Part of a small language model's weights: width 224.
Each number is 500 + 25 x the weight over its row's rms, rounded and kept within 0 to 999. Layers, rows and columns count from 0. Numbers have three digits each. The size before them is the row's rms in percent of the matrix's.

# down: layer 5 MLP down (transposed), 576x224, rms 0.165, rows 388-427, columns 112-223
# gate: layer 5 MLP gate, 576x224, rms 0.181, rows 389-428, columns 112-223
# up: layer 5 MLP up, 576x224, rms 0.188, rows 389-428, columns 112-223
down388 097:495527491523479476473495494439507509472540521471466506494479525479460491463505503480486468515506440470519478513582523473486503474541508487463464548536502493529503469501535459515487516536529533499537499499488515490484548484485483517438499502499497522559489540525466498508498474500498522500496425499453509501446454501522480507524533536523
gate389 101:500507496460498550518531518491528491522483461479562517521505518501478533515475456514520513503528444460476495488509496509476499468505461509498506521519500462478478498513512466500467497502508496523460499500549494496532509467502511510495484527489508473441517518498463470434508508511505462492513472525527452483491515456468509529480504498492
up389 096:546500520499478498466480526473522530469476515488515511478509537488490479537449509469515492460476482531485496484477486493480528521456505524459508475505530501529488496499492514517532506471509456485471526449501505449532500480464532499553482498491535514505452502500489471513471529447522482488501489513478468485537503473528528509494509525480
down389 100:476503495493477546534508497498515560479471460489480473457475491486473500523543485528542492515489460494479507472453489518510461477495532523537486514523517494500469494497475482515457512483541481505523480470496480508494505489491466505543526556504522467514528492483509472489490507504508521513493525481544535506487472474541504490500492478518
gate390 101:469521508478527548507519531475458452500540515513493497443469531491508495513503499479470506506490497514520478515498502472508505496483543520456459495480484513498495502550502474516515470470499535445532459500485457473486490513499526501494462513500502458516437482478474521520486515479462544503506529542489497480479482487542516500520488495499
up390 098:514505536506518530484467498533490498517460495495497466501509497525543477449503545482481528483558480517484484544518505544512563534463529530469508460533485527503528481495518487534466520500468480501498491492478492510518486523492528462466513499525497494484492511456480520502470522530530502516529532521492552484503506560529513504507455512491
down390 098:495472509482482473501504487518488491489521509463480511531530565480466504521473475470534500499489479496498505492538507531477476467476474492485504524479556468493468493521519514482519520468509505490481567470466473500482530497526501538499529524542484481529456479502451561537522487521482501518482472498492462528453500463528459540516560522510
gate391 102:526511485506496486554445511512468511475477481508473445499483535552522532510497510466518443488494510501434493488488444523529491546503495480487489503540514468545469509483542460496504478448481529515516458493515507517497520516479469518472467522473474470498511524468512483518502500470504514516492442534490474519454495547481500554503510487485
up391 101:499501524490480548481513516468512536475457461502530482476517499524505498508533473506492545513460511535504530506511472451508507502494452533477469520529498535544475467487493476477511523515493471500524470483498497513501518498502475479474478549523537470512498429501495458507468482475526536496488476517476499474486521472535507502503481427552
down391 098:494526491522520491498540480533499467435477490500493525535525448515501460504502488468547458493503495490511434505485519547533472510460511469543549541520495526530517511528482472492520464487503513496500460448499523507508527494487472504517538476471501445495499512521490543463491526556503505467515500508466475505503440506510473522510506523480
gate392 107:490500508519505491529517483454498483495490492518520507482512531506496526514532496437526522495474495533504517485509478502442520529532509458481502548534517486529494493493497491520495481565490531458513494479468515549504489508515516520479434470455483523488485492489535517517532471517504535563485506496504508467508532483463501521474520487461
up392 107:521514502487499493510499545519532450507485445494572513504527496462513484522500540456474475524487520496460506491503491538500471511482541498458490499510454568509522498488483553481533466508549482478495497485528461497476478508479517518503495483503509515488524516464509517478486470503488497499468532502508473509478496509496525460471461481473
down392 108:490493504512501528479506503458525514466485500498510522512470492495521492477514498511523504473515486505489534563540487471517509491489532508505494517492509447515489493517537476527516500544464512496496498497488494515534538526498481517555524467525503477489515468521484523503610534490505485471525458509454555488517530532471485522510500484506
gate393 102:517518523490505489538517510495491506491541497482517514478505509475463479501549519500538524460446505513524526478454477488506516492523550506557516490512528477511548490497512522431514489478519504526493514515476493492526472469486512511526501501556500479463541488494494464455486512545483462505541498513518501492494513529504517541534505477513
up393 100:522488486479491516512484493485506517528524567491518503535509460508449523498493542500494500472536530518490511432484493533440526479515503523501500524527501509473510482474516518553504477477471509441521467475508489543524491473528482522517538442480513504482495488485548507495475462545533456486467512503501446501473495525500501475472477497532
down393 103:463535514515506462518513460507517452446511468518497490484458536497547522528461500486479515501462433514477475511489485507521487522498479496506494505491491485509517507525484502443483533475508506511505525474508564492466548500517468505491418564460516461500488538500499499527477521480504465503472505515519528519482529477528510505471512524476
gate394 094:478533491503497484476520489529503521569481526506493508522502505514503476523541520547502506503502476528517495479508510452508508488465524495515555516509473459481526509469556518523515525514464484548549490516516499507494497494507530425464466515534500497460534507495511513487527543475527477495502490494449511502496507491560479500483518481502
up394 092:465488518483510490501526506491495539511468451542494482499515485517544511486470451481521518468553488526483567507530547482506516510512510493497510546508497442536561516470521510526517534463504532488517523508513506508439515524527504464508457529482515486473469491470485491505491531487511485514514541514481490507505498507547531513488499502497
down394 093:514519486469513528508521510505486453521515488491505507498520494486456494531550503520526512495477514476527454502501462511495466499479494524550468528527505544509487486464497472471486499504515508520490504457502446546516481519502449564480494472501501478524563522484522498547517465463516514473489472491517497498515488528459504530497514521545
gate395 103:511502499538511463509530467542505463463458492492510496447459533544473501516489482478469480504498548521511522492500467495492522507490513480519490532479488486510489476505501457462504478477498482520498486565495517463511485511453495501493484500479507485490507497510510505518519530513486496537547481518487526541486473536459477449513514443518
up395 113:478526544444528496522461486541545481513510500488491521491516470498497512484485471457489487508507495505480504534507477521490514498514501477532494517525470499500509530560500477496471501488495550528525505509502498533456443474484488496535514484518495529496517503519491512488504506479528484489534489490511472502495438494500505534558566522507
down395 115:532516498469485482472524482495497473514491504487534503562552505495487538484494485536547506526498503453523498469469502466519501487463461555508514482504513528490530447491470516508534540474489457474500452494488475534527516497501483530498528509508470428487530477482474494498470477490538520495454530520513490509489515523537509550477476552512
gate396 099:531528501549483488494489533472476456544514552490495483505484505539475472480455500476476492490533463482492479528471485498481469543525512501541517506468483503529529504482510487571539550473499474504492491505504462504500500487544510506517515518468525497485496494518498484525516466477513529473499477508513557485545541527458537455479484523544
up396 100:540523505493468456486513534434503503512476477485521516519510496478529446482497496522472455485471519481561521511506542519483539509516529501509484512493477480511477483484523455491490526518454515498500505474548526500529463514496484485500561514526481494502502491487493485530502525487461498524499460492494491497529504520479540488498488492488
down396 099:490452455532524510455491604497479497532470528501487471503453510500485508511515500492511520536515463475491482492481483458498459485516451538493525479489516548543510495517509550495535518490529494496531487495478453472505460514551505525484515505463507457479521486499531504519509512507506502477481493484465504458478504499503507490536480540568
gate397 102:471459480482505504562498504478468558511491489507522486503496512502522487490498483504510528460511505478483452506491465515508462515488517513526497488493471520494513475534515512469538508488454498487485466483496474474447469481486508520492456491494481522502507466504519477512503468514501491462514509508500508523538492540513526474483493519545
up397 102:521532490499508552552503535452541517526546513522459502532530489489501488457481497505496476489509515513528466437470465479482528474489533501507535529487537487494523503472529466504534514483501480509510483492475491477525494511490551527473514468485502464475513468508503509495503457486525532488464468494482510532489457459516511442454503490559
down397 100:514525474493543488481508516533471464505484477454492456487481503503514474491487508499512459531500514505465537546502506543493519539513486489487441474521474506490512503537421530500486497523494519509526491525527507490474519535535476488513448545519467493539463500518513481501497578525455480498483531455507497481508476494487458548520480511491
gate398 095:533481486491517521500533479513497527517502476511510442471479512510505504531486489496455483496513540466452534460468493530501506492521512486515540479486516521457438528527479517453460514524432477474447518511480483510453485440462513488493515553462452506538501506521517499508518531511476490449553512503516521518486524501492485510474489492539
up398 102:486476491471494486525511477500458494502529534516517488497498487499457512475487481486501479505471427449491468523468527494491484485504484508540532471571494509512475468494484503476516485493477494493506497459461526457463522509496544497485506496510487565523483517490485503504516444493503498531448482485513514508463502498473444495512476495506
down398 101:544487488511511503498492478485521477499505485486506489503500536504503539492498516499493555488478547519492517477465549517556501500449506490458479466473515473470541568481544499528499564477544506460527503543525485522473494508526463518509493531514512423467505504499535498519476521480509496493512536536517469483499497479477547517491521489458
gate399 101:515510499497472507513468532470472485517525503474468499549487525504451507535474515525438480506469519505508486485490470476473476467543532490481531461495505524505483434525503469558494504472483456481504528452510527509497471498528506518485525558539459518520591528499508491506495555524471509501500519510532512468515504548452470484504502479470
up399 104:510509484503510508528469473492470492550521465492485495543506551490509468531515547505500494496503513526495488486534553495496530506519503483475532502491440508505470523515579554518472501472526490489499504454493503526504467540546558502501499476479503497524504528471524485497510478491522541487490492521545500532501494509507489497487476508468
down399 099:488483473479508508521552519502531499476474496510499473520520493508467550482487524470482534485469477486470461521509465470531513487491499503490508544500536500513510507456433495516478500454479509494526529521499525458512507486464476526507470522486471478467537451502490549492461510488482431497480498496450501456528482518521504477516522513518
gate400 101:441464468510497526480463491482550533504490492505501486548512508525532472449529558504510495537520476490529471452509499519532530487514480515531505518479523509470523513544501488502530516483486486492485449494524493525486531502469515523546495455516550544474470538495482512456503497493487505489456518502568497474494510503496503494540504525509
up400 098:531505535525509456503479490482515499466497503525497518475498525500504504495455541510521548489478507461553442502497487496469479502498493543497514529526522506470483487528515523514523482497498527494470499479475503481487479510494442507559487450521512494537466474512516491479485516509474479521500501510497511545473499492525481513482532494566
down400 101:500504461486510513531475535529521490469502504510503502535487507507474556501545478539503505469540492519528542485489527523532554497496484509478454504490540532500485491488508489534495500490501490514493551548569498521543499510482530512509503521487470517479504485501492485469470473489500527458516525482458548526494479503463484507468501504514
gate401 096:492540511480512514530484517550504526478497515483490539507501475553446519518448497486518456511492466508511526502455485477477572527499538509467462492468487450507503468528523478499513507508531488513501508479507483481492489487529536486517499530491492480525500509497443494487500529501497556545513492496479451466460527504524483489522546516487
up401 101:506478557491522518518495479557526503501540538466480456472484478506520543471506490535458493488476488502515533453509517484509540543514545525452468511472499486524501462526495503516536499544468503490496478533465466518525445465512492530485542506520508501462447504518466566555495519503534458476500508435472520465472475511492493505522481511496
down401 102:486514522471478502467460523521513487519515528545474488504484471495482520510472496501531439493509500524498487526528438493466534519477491509558470518485494470505494470490511466507462526465500512516507518462502528500480545459499489488542516495458508493538506483490527494519484444513505489500527501536549495542540524498533504464469521516501
gate402 101:511511474495558522490521480515516463487505517455521520540489468537503506461516560509494503490541549521498492556497470543530489460479516483463519511514516521512509494489525470500482505524506509494476494513551510464519519483519521513488501468464480505459477519477506496482516532474524499502517553506451493483492533451508505470501512484472
up402 100:486499514523484511539513517515499543544504517491502508491552466514494477513538523485457533510495483516468488492489540509475487470501507504504483537544522525554550485459460494513504503482434469479517530496498513551527475511538489478521464528506501497495498492459494512474477527488484544479489462512483544486523509482500487502506471526517
down402 095:490481474470477489516464489511501509529451496478508503473507541510496513495506479491548522502533493481516500511505513474484521529503542450551478495466481487462511499511500518492500493489547478540543519489504482478490497504478472472492499513538513517490572497543503511531520475500461482533474457476511483531470487523544487539460477510545
gate403 099:481494496492487503518431520474465505491501526508521518487508493489518478496517495548513517550470483545557509530511517530528517500513491517455527507524501439505510503454555514504526546510467467511525493470486513509535486529529512448515517460487466498512498514534518540516513538509478495507478492530495499460500484524496526461512540482503
up403 097:485498511512509487523485507532467495518519490477495490493505523489513517546462489508521569485477500476510494486473500505508475489484531460497431470501488541490464517507517505491452494488471459486513500506489509463535505550492483498459495519485483510535473491524495496520486524495472462521451478527509479463467462527478502485507483514491
down403 099:506499506530481502490503534501534536465533547523492481548527548468508512508553461505507495541499537494538488499516490512480523503476472563497583535533508445508529482453473485518545510489521519479522514452493471493459500466563506503493502482527518494495503525542489450461510524497505510485551518462480484529514477513511489508513493509485
gate404 098:499511470488513508509497525486481520506459476515486483469512520511502497456478492509491524497491446491493557489480524535490521496537508489496510469464529476556471483490509516511486547520510500457459472475476441518479478531526506472428508489508511492480462532549509494492495518506486485510545489502467526472485501505506498520508519504539
up404 102:466507524509467517490572479470486483485497493498506524529465508520484520514508477493531505513487481480485485513483500510483485487499465501509504486486538510489474473510501512512479535522474484537457477517508545503454485531427493491466482553514479488518510524545511495523527503469495532499502464525502487542474499483497503489491467493512
down404 101:531494461456510470461486549454487517477453531483486542475558505518513496485491500492507475508519512503502441485545500481504472542521485545491537524529488522485505517474499476536519497481530523417558479513496491501544508487562496535509502515488500520532489502485485506514482498467525504463513531500497486507562526516478552475477515515505
gate405 094:474512519542487499474535525480532480496508496528507532513527509528511458525512488472475505482466481513504485470465518492480531448474507511499506481452527493492542464538507495497483517480504442524525543513530565520515484491488468502505477522481549474493513481485494494505475495521490509519478505522485543462523553508542487480529499514540
up405 089:498488519522454468476478551486542489498522514525504489503492471550528479465510494498499517478525427520508492481503499455493508451478535475493515468518506518555499476523536514527482494510464470553520499525494532497519522515503530518492503538482501507500495472504512489530509483484478493491497459480465485492546508520493479555527476485534
down405 096:513484504471495558506492552499491498530461552484486509487449505506504460488483515511497447492459514478510500494529487485501515558483504550513455482510529491489531511528484509464509502473519476484470498462504478473480512478485479521527484483491488465533516500502507512495496534483529520481524504481504548506477534482486524474495487511474
gate406 099:537489469493528488527514518487488447523492457510493473496474482470527527477511428523523528482476494502501468497495572458506490485520486475502475513502502540447472502528488566484503488492462526488469484486488475515477534496515496501447488518490521512496497477522503481468502522477480500462505516514514525549472522503516488454502501542514
up406 097:512480460485516526500505500483531482538520489532483516497492491463487483480515472490486526512559509545511468508440534481516522518524469516510500483515474531489514561508533520541500497487541476536463514505474456507504520462457510481495454492497535482482457492506487493475412509508482516498551492508509491491494514476489502522488501468523
down406 098:486499558478468542469519516555502547479475525480510471480523519518518532536526507504534486540457521523467523499518485517486497480449519531459509517491518476523518446482526460488474541537483501477542532511491502511511508486507478504477455465469449502500501488499479486531463479537478492553478508515501457479515497464526483521490542452523
gate407 100:470570469525519507490527510522511505472460527515469464529509482536473495512505484539498526504439528519493529470487515530488515513497494480489475500516485468508517537457478538502510487530442507497511499466533470545477483506531469502545454518491475499515505498540470500534459516499489548525533457489505485541501492494479557498466514497511
up407 098:489508514514547526518532498535543507511538510496569482488494490521490487492465511500496537487496493519513478490505494472446489486514460499479476509468511491520542509479485465522471515511475523555480465558495474510521491541514488479513528538502472514532481493530469496508455532505500500501523492512482519507506529463515529501527500516473
down407 101:521454514492489496497512456473459507566509490518473555489510486505515523466489506503453501528510524516506486477535525537530455532518528532474496506489477461508464508495486466502503494473513466461467503493478540467478464487448495503478458478512484467471461480500459494491546471471499476487493486481503473490518539556511484477493487548519
gate408 107:478495509482467502481456518519488502522500500450522541508443511500454509494490481503511463538499484541498507482538466518507475542473515505500488552467492504496457514560522470501531526472474488535548559497493475442526526545479489508515498505494485477496468476468446537558476501514518490518481557489488497487514518495512473503497511521530
up408 106:485455486533481507469465534477480472484519507469507514521487434514516480497494468537511468497509495517496476462504469530494476507462550486517508540469479503467458535489519524496488492529542461521528518517467521545495493548506502518507490491517514516524474514516532522506520537497493478495468515535559550477491509477531528515551521543523
down408 108:481451478469445511522497508463487477531514535494443460477503543492507500513477529489512488504481469494471560505493534533475529515472542485496504471507499473475507468546520496513526483489504542513496483508537548460545505484460484443494514549494488497500519497518471506521515490509516482507515543483512529495503510499490461531524475504490
gate409 098:506502501445526509454509542493526494462516491475519478486482537514482532509509536462493514512475503523519533503504516473484468450497504494503464446487471519501549519540486503533461505505490469512504440467498478493548507504516490478504473501493506507520502481535478472531520504491503563465508491557467501475531509499518501483548463542495
up409 101:508516491514478463491536499518555559512509483485516506484458522463467531480443513522502443519499474461493490482507485482555551448536500482552475457503498475481487506469486496550496466519530474472533497491499470515490467479511515476480497523475475546518494467529554489471566520458497510509479477502494511484533480498493503497493465563472
down409 101:490484474478493521532494479523465478489505508465515505551536479485501455524523477514518515499518461529490498496500444479520480501482486484513558534472465516549450489496517511487516549504501552526485514496516471487510510506506498539449482484507478476525495498498515535511476467537491525528526512486488483470509503468498489520485522454554
gate410 101:506521528566500493481463495510495465520470490490520527489470489510478499505519506509487504458448499475497489500499483506511496546517512499491534468473506492523515526482469477469519518507474528516538544485423486464509452516482502494468504504516462519486481510487493526495526483485502541511497493502456493472517500468456505530535465521518
up410 098:505514541551500480508499491529485500517472478489528549489469479476494513504528502481518508509514567473496503491520494486493510547476519470495516486484508524516511543539456463513470540540507507468509538497466515452513476492496505476476499532508470476496470483448496499481530505499529466499531496511476490501474453508514510488547475507494
down410 099:489471489509471562480491524458515502497520526568535480495518461528496473475479507521531514503497510517492506523504548516542520453469458490493495481518516463486469468483509530460491500497502497498487519531522516556491503541522507526476506479449511503512549484517496503494503491524502488498469498468485523496502485488539484502475503515533
gate411 096:490518508483474569487486488491488458511510518488500498509510472494539504516490496560545503514484498489550497494492508462504556456502489502506520521487508515525520527486555498534503520557475478439501493495512522563541491474502525512503499444522504480517520513487507512528492550471568473532487535487511485522455472477513511511445505484478
up411 095:498463448506476546502558492471499516522471474491529424473493528470497505503488501497488508502508507506487488502494506505503544487526543539455507506533479456509506491506472497488504543526486514491515477520494541484509490478487526506485537500483476494517558518507509481544490476508486513527496475472523467491492505491468496421449496504506
down411 096:494509468470495523468498501509514441475542524527489519515509493496492482509500520502502512502534471503562478496506493456504457482478491513502491500437490475514505501469524515559520508474503519510485528516535483519497538493501493535499471528508544474524461518462505510486488537500538469517487542487479553472524453490479472564480511517515
gate412 103:478506498497520507470473489514499500471460496491499538475448498462511481461518506458481479521501516466517497523469539502462514489504513488533513561536488507488476520506509515536501496487492524457474538513462529515503504487505455534473505463510486497507521481534519503488505503538527498499502486488515491500530517524476535513515543495463
up412 101:481501508480521547481497484501492476538467496526476497484479486540479518524499472474523519459477485489529536528489464500531480470508510471535497495492523508498494504444510507475498508461530496491523508505518491500482448444479431477517516494500483521476518503499486497501513463479539513497504498502514449502503451530477495525462468494486
down412 100:537502513526463492502478474466501503470512504522509512514511507501503497484508506533496525532486454473507526489541491527511512528537498455433478492465509493474483476473529508479465459514535483528512437500513493467500535494477509481515477479493530464487495536476548481527462526544464532464493502525424523492498509522500421441544530520518
gate413 103:541520518484547505518520502484496553538512530449546527498485491470483507469540558468467456496509527465488508473521501483521540546471473507525482503535506504515520525517496490485529505436478502484501488506474473515521523505514515497495509511515473515488551503442538458484454507478517478480470517481483512522509521510509460496456484469505
up413 101:448497495462493490529495532510532528516475496508511503471503511490438495483523504504471562516477488485558538495550488477465485511479494535499510507504469480494481517498516486485549519519526535493476491538514480491487490490494523478486538497472494473452480487475476478481523495518467528513543490517472476506491533503521499472431538480511
down413 100:473491557521500484469459484449518547510498469495522504520481475505534523493520484484567446453532528492480466500455522484507531497511483477549492509464536529508491535504484494520510471510502493498476505467527538508504480482502488527501545489537483468496493530487574490517483521515528515520469507503486489519498439455510509504520495481461
gate414 105:464504504534489498500542529476445509509504483438490464517497487487513520506524486483475533495496518503496517496480481536551541473497519488495514546506510549524460489507488523505478516529483443544509511506500510507507505480519519508472480524507482536496488503479455496489506492503519531508478517537513504454496455518528483517459526493518
up414 106:532517521493487517483557482491555492532549497487453476486521478526510502489509520482495513510526511480537514515474517500478469546459503537476504511503546503535523469448517525513487498540538505524494485492530472521496472504494483533510481472480477544482540536529474490442524490491528498492463518473492446465464551493500511473494484475490
down414 104:492467482540517479499512510525479497536438461520485520504504539512507501521484511493503486499504475511488517453494478502488479474533505492504507486527535510434504548496517533506479521513501527502488459500490556492511474510521510513507496524520487496518472486532549509513515499501503500507508492522470529513504496538479560531451517557491
gate415 100:481524506458505508473503488548562500516514503474516498469461495428495460514483512474499533507501490489465484541506487549505496513475493487504483559483515463505533530496493495539495496474521506501518519474492529497514475489463490462496437510496532474477474485531533492478469517481461563490523500491482519477496517526487506507489501496510
up415 093:480475496515554529458483507524498516532496494507482482507528511512505520526493503487481453474538519512543490505514510534464495492491485466517540468457527489529488535470495537477498484504505523529488519461489508487491464510521536524487495442476466493483502559470513554526559476481484485520457517506467501503510503499482483516474525476493
down415 098:526517483470495471512491500473541516502463507559512534512506557487497485529506518484516476494477463521519478474538511449464475500508479506497507453503489527463495504490434461487493475495495504508506503568535464512475535503505524525485484504548524494501483512528485507517481508466518496516533496514533567518509524466503444456487508482543
gate416 104:482506489520473464502481497479477492539497527484536484496510505466519478507524475532476530482503502538490521534455491556512489495466530533510519445444525515467547524468539501485508518537525491473511458445468502486512469497504451508486473547501497469531472526509477517503497515496452473479548491495493475486446516508514469499470471523518
up416 100:477537466534456496491500504481522516514542501518488527490474508496487479488495520520533513491474538506476542497470549505538492487543520498486510503508487443517498458508533517531520479528475513491482453528452526504512514502505490516480473534509523471484526514507504504470522499508480487458496497543489508504508524496496502506517517481566
down416 103:501506512469512564546517546517475512488457517525465501499506498464503486498525499486499471557532497501554491489537510469514503507501513540498482478474506502501503521486457487498513465517497489478460496523536511538466543506518502426536491485513514500499502453481491497503437510448470509507484479512509509476484508470486500529473504492463
gate417 098:468543481474500530494528497523486534529481468511495506532481495499472511522513482521488518497472495485535522486508538489476446513518596525561493503510529549474517523511445488473489493524490534519461489498498531488503500509520554535523501499497477488549486529485496457554518472523487480519528500434487519519488524489458514518507500500491
up417 104:458501474439540528591507504531492501491506508516507530463485483447522550514495476504471483506509494484524519534509503477523481514489534512513515464508550518508495526505528503452493503502503536505492470551495533537477460483513528488526464488450521511496501525476566484515502493501522499527543526508497560463514508482502495534504481516520
down417 104:511503538520501496458472491486464511485539447485437494497439540476499428547508501499535545522464497497471527514487453453510493478510459476470490521482527504506490469523503472491555484479513479504493513486462486469516498515475472503510513503456524495485495473523464503538484549516495500492533511493497488499484499479545528512511461457491
gate418 098:488490456521521510500495468514575515521534542532543544492489505485480517486469506507539521513478492519494484468486483501494499498450515533540517514503486528492505555517494504564471546549479483516538421496526510499499475484457529528482500457514500508487481505505462491487505557501507512544501530463521519503503498481497483516501537509537
up418 100:487492528478461524500510507535525520491477478520443505484510476529490538539549522478474474513500537508549524488518495533491495541504443467461501453515501531496491485515471454503507456506507505463459503475547520504456504505553498504527491544500495525511546478560478486501520464510474535483531474515487497494491509471452506486489482532527
down418 095:563489466478529462441479510491492531510513503505542446558514529494510486496516507491464505488492447531477534524538512492497505482471528518526477503487469502526504487512537526478455479522534518540507500479466473494580486506480513476477498522511491476490494492479473490510528455538452446518470444485523449504506506462504436522530493504500
gate419 101:536465532442474503484456498513511507524499510533510480486522504513545496499488484465502502496505524468528523496485473508490541508505496496498515506539452545481481544502529507484471490546520549492487482487508528525487532468481479455542516487544499534505474514514508507521463528453505526491525517493516499497509530513517514472477468463500
up419 099:479490515510488493481517529564472512526485497515527480506510490469534495517519463510458517450506498516537518497505506496478503465514456473513455516478485468437488531505501479483511470494509490504504474511488486485524503477526532540492446493489505511498547494474442474505484486484519436479512453473511529506471440489494518510529538486479
down419 100:478509484519502517532504506461509485517512461495518474503504483524490501480539533487479499512464495546438478486478522504473426460510470495469502530525537490509501492506525506486549502486526473469472482531518453479521494528477456516527475536514538440543530451481511512483542492491489513505449536483507501502515488498537515496534514535502
gate420 101:537526523497499496479486501520485449521485483492549474449535538484515498501540466480494500503529507515524506528518506491494486488571545491482496491500442518479475512492542522484499468492479496485472488500516508500500517537493531479524517477482560519486506511500472480470478528516449473505510487466446537456506521502520475505557510492515
up420 101:495533514442541440452496487498535488512466491500524543535463559514484522480514454477511491481503453523524476483485475489478483515529502477478496499514503512497518491500481458448489486442493462463487526485504450500468494491475517503496523490489550481496560536513492507501516506515513508502439508466492537460487485507489502510524512509512
down420 100:515503521540500501512492496517451462476506502476461458503568486487517484508502510536485491505480526500484537507479490479540547528469500510491510547502519501450503508468512526492509494519515529507519521525508546495536462534496513495515520479513495483492472463493494528479485521468468501522525523536513465529493492525485523548515511505494
gate421 100:463510511448520488551520487472508481539485489530506490508507510514513479484476494496504520483514476500547517496518511453502493478492513485560513503461520536462536540471542479457523463497497507526526491482506570503497463468482491472530492522501483508494480463501509473497527461502466524538500520509529543444474496460471512541491524497523
up421 096:494501522509487473506496477485481479454494511505487512468496474493497481483539507498516469498492537501473528451478452532467467471480504478483504452482511482527478472541547494500501523527543453490503457567510493497504488482515530509457474523465549497501507548496493507484508517463479507534525498494438532518523463487500476520510519504468
down421 098:507527499511495519462498490524482534538489516524504530496496523504463478530483509522499548528490527504478506514482480466528486549465532521473527529466493513542516442449473495502474501467454537449506545498512509524478488508483500486505514486504498488528508460495469523504511509463516477517469558505517507481497521520493516484463530550539
gate422 104:477500485479480481547516514478487531507527538486534451498503518501536467498500467497527507485492510499537479488493484504496515514499520477451505526497492502552522510522515544490431527485533467491478495479494504547524497487496512460529509506498504486487511538520529528506489532454532511506530558459493481514491468497445477533471495492558
up422 104:525468538515486513513500500510442510501516533510521521502496526487509505450487502506481542474528489434500532490502513478457501516523533500510481545497489472472508452503508528501539530509534534455513537511514478507500517479533493516465470493527437491491467561494476467514515505494490500519502519514526455504566483488493486474509532518499
down422 104:540502513499532499499539491485528503488478471503481495455512553486497507524460510531501503513509484494459474533478474482526508514492466477494495470488490491506506545528524473519529464508471509506516518462493488494491474524459492502524554484524509463488478487494558492461486525537486486542504548481455515499468553524512515481470483509507
gate423 093:480530499459471467470533451534483507531469532510506515465466498534527576548481512520483477545521495508520508447476528496500498494490473504494469483536491516476499498525498561501479500465462507468510476489491473514516485504466464514459485480492484542504492535531454535482519515472495524472480494499532508539479488507502517498518515524522
up423 085:456493504484492487501509460528511481523467510542468515531510500518508476483488481503536499487533472501475476511505484534497510492511458482511506541507433550464498496461497449514487501526467468501476501467513490504525535507526518430465508520532516456502503478466514463492479483413500512532489519517449520465490523536518511507480479514525
down423 093:466517478495510488500485524498518525526519553468503515480495478541499509542471487500564502562487489457554519490507508520512454486487515479490461472478476515535501479473523529498491493490492522510518500476500506465500481534512492521510447509457466512440467537494470527476505556558539496449518480519490497507493454515472507483479507536485
gate424 105:533527474469532482527480484484520509503528467466528566501529507521507507527502527478472547460491506478485525480486497505506476458531480500466462480472463548506490500515548471530536513466507453472495509483482507499509527520543472483481491482475478535482503510535478525518495503490523502467509516446528508477514491478515492485443470481543
up424 105:454455524526501485509496493495497501498506524514507484496535516511510514522530513515521492488536485500496549501507485455477529529504570485540505509547483447517542511498462540518487528487502490530475485509480488503503534459501531489522503518507524547550467494480498468512494552476552482466529531511465509491487532523493471512450530475485
down424 109:512534473499524467492549518501500516473489514479459524485479480505489481496502490486439492473496511480501446506468504475478465500494466452513508532533511543501463485493486472510502486478518486477545503484485507520525515505474466552485536510559541477474452480526496525532492456505479536494492506538525526494463465490493568528502463488492
gate425 101:551518503486503513529515466451508485494458465499493475508477471510521512514504494561458480497482531519519540446516465484483516517486489492510460495502515469517511538518467473545525473510490471466488472418492487484514486513498490496471546503507491498492489488532533499504493482504534485438453494492554497507495529467459486491554467526551
up425 098:509507514495485499516532475485527518484489464503515497496529539525483472520490491480497501514488511505498491468524458526489503478514511548507469534500488520492519522510508451514506480521486517478545513466503551436487499486478503525464486498527541479505501476511488517513477421525542464485495500458506497499507519487496531513473506478487
down425 098:539502490525468490515514484472491486511498501477463476485430507498524505485529474566498490498478473456489477520486517462477517546464491457501509466503506486512449533522497542500528505498516487470452477493486465552492477501502521508493480508516455547487483520463530484470556514497505497482502502510526509507504493471527491519541476507513
gate426 107:498519495512493469490491511480498486459527454486501494461452532495451493493500523511495517513432516497497507514559483541531435509493497480524503521498473526538491542483513470484513460469489495490516536520473512518426502517474508494517469496462491502504554491515506508504533507482500515479435490525526527516507457496502440477473494477501
up426 104:554471521512485502500520498525534507510484500467505524478567460536500507520463514493507550503496522482481514508484537432497528481487515520498506477465510503497471478499525468513478521477517515508487501486482532487475501494512453467454512548482464538523492531465478484497465504511478545523508519503449454514478514540469508534486481529503
down426 106:480521467470495506516463485484493485474500470484477487518507525471492517444520510584492479550532472515540504507523464545542530514483503461478499464499453478521492535519549497516504469491494479519515493472515489500537470477522532524496530440489509481470513499504538495495499513492453472521522482458480497510502507508477519507527516507481
gate427 100:505504485508541524521526529510509501506488476530460476513536479527547489476539494538453500476509507517515482443528513505463474461513492515449506502466536502509512445491495481505468524461516457452491506474472510477496546500471543505474522463481544496507524512513520466506443481509525512497502487510485506557498505520505537490521500471518
up427 102:502511525472457505456499502521510448470500492494523487458494514484492440523539474465516538509482505515505490492465518472502481509500544504466473454524483464490536465488496500503482517515510476556530504509464484529523465458507534507544502475543506464514471497498550478548526522516529496505504494458495458471504434485523509479530459465497
down427 101:503503530522524520553511501485537543515481481518517510502484474521500491529558519490493476487448524529513494517490527543485517461508487508521513471459489469537464507496462517483453518513523477480468487480558522476516524492474502520480447489482491466500544476489471470511479561506505492485527505521503480544511504495518498481521530488506
gate428 103:507512509490540485514535492473510499517476454511523501511507483559486524461505544487465523497451520490490473483556519532483462468506472498555511536484546518514491512522512499494528531482514512497503478513534434501486546515483508521503500549545496496536541490482505489520506485493527539528460504472509532513516491447486539497473514495529
up428 104:474472503535485462502501490454500443524474523496494519474496456510451545506515519471513515504502465495531551516488489473536470530472472499519497509457512468495489499482501495500479524473473497456481502459479476464517509541510548518534496550464469505465487525515497549503555474505508549486497497512489522491484477478479481499530492519493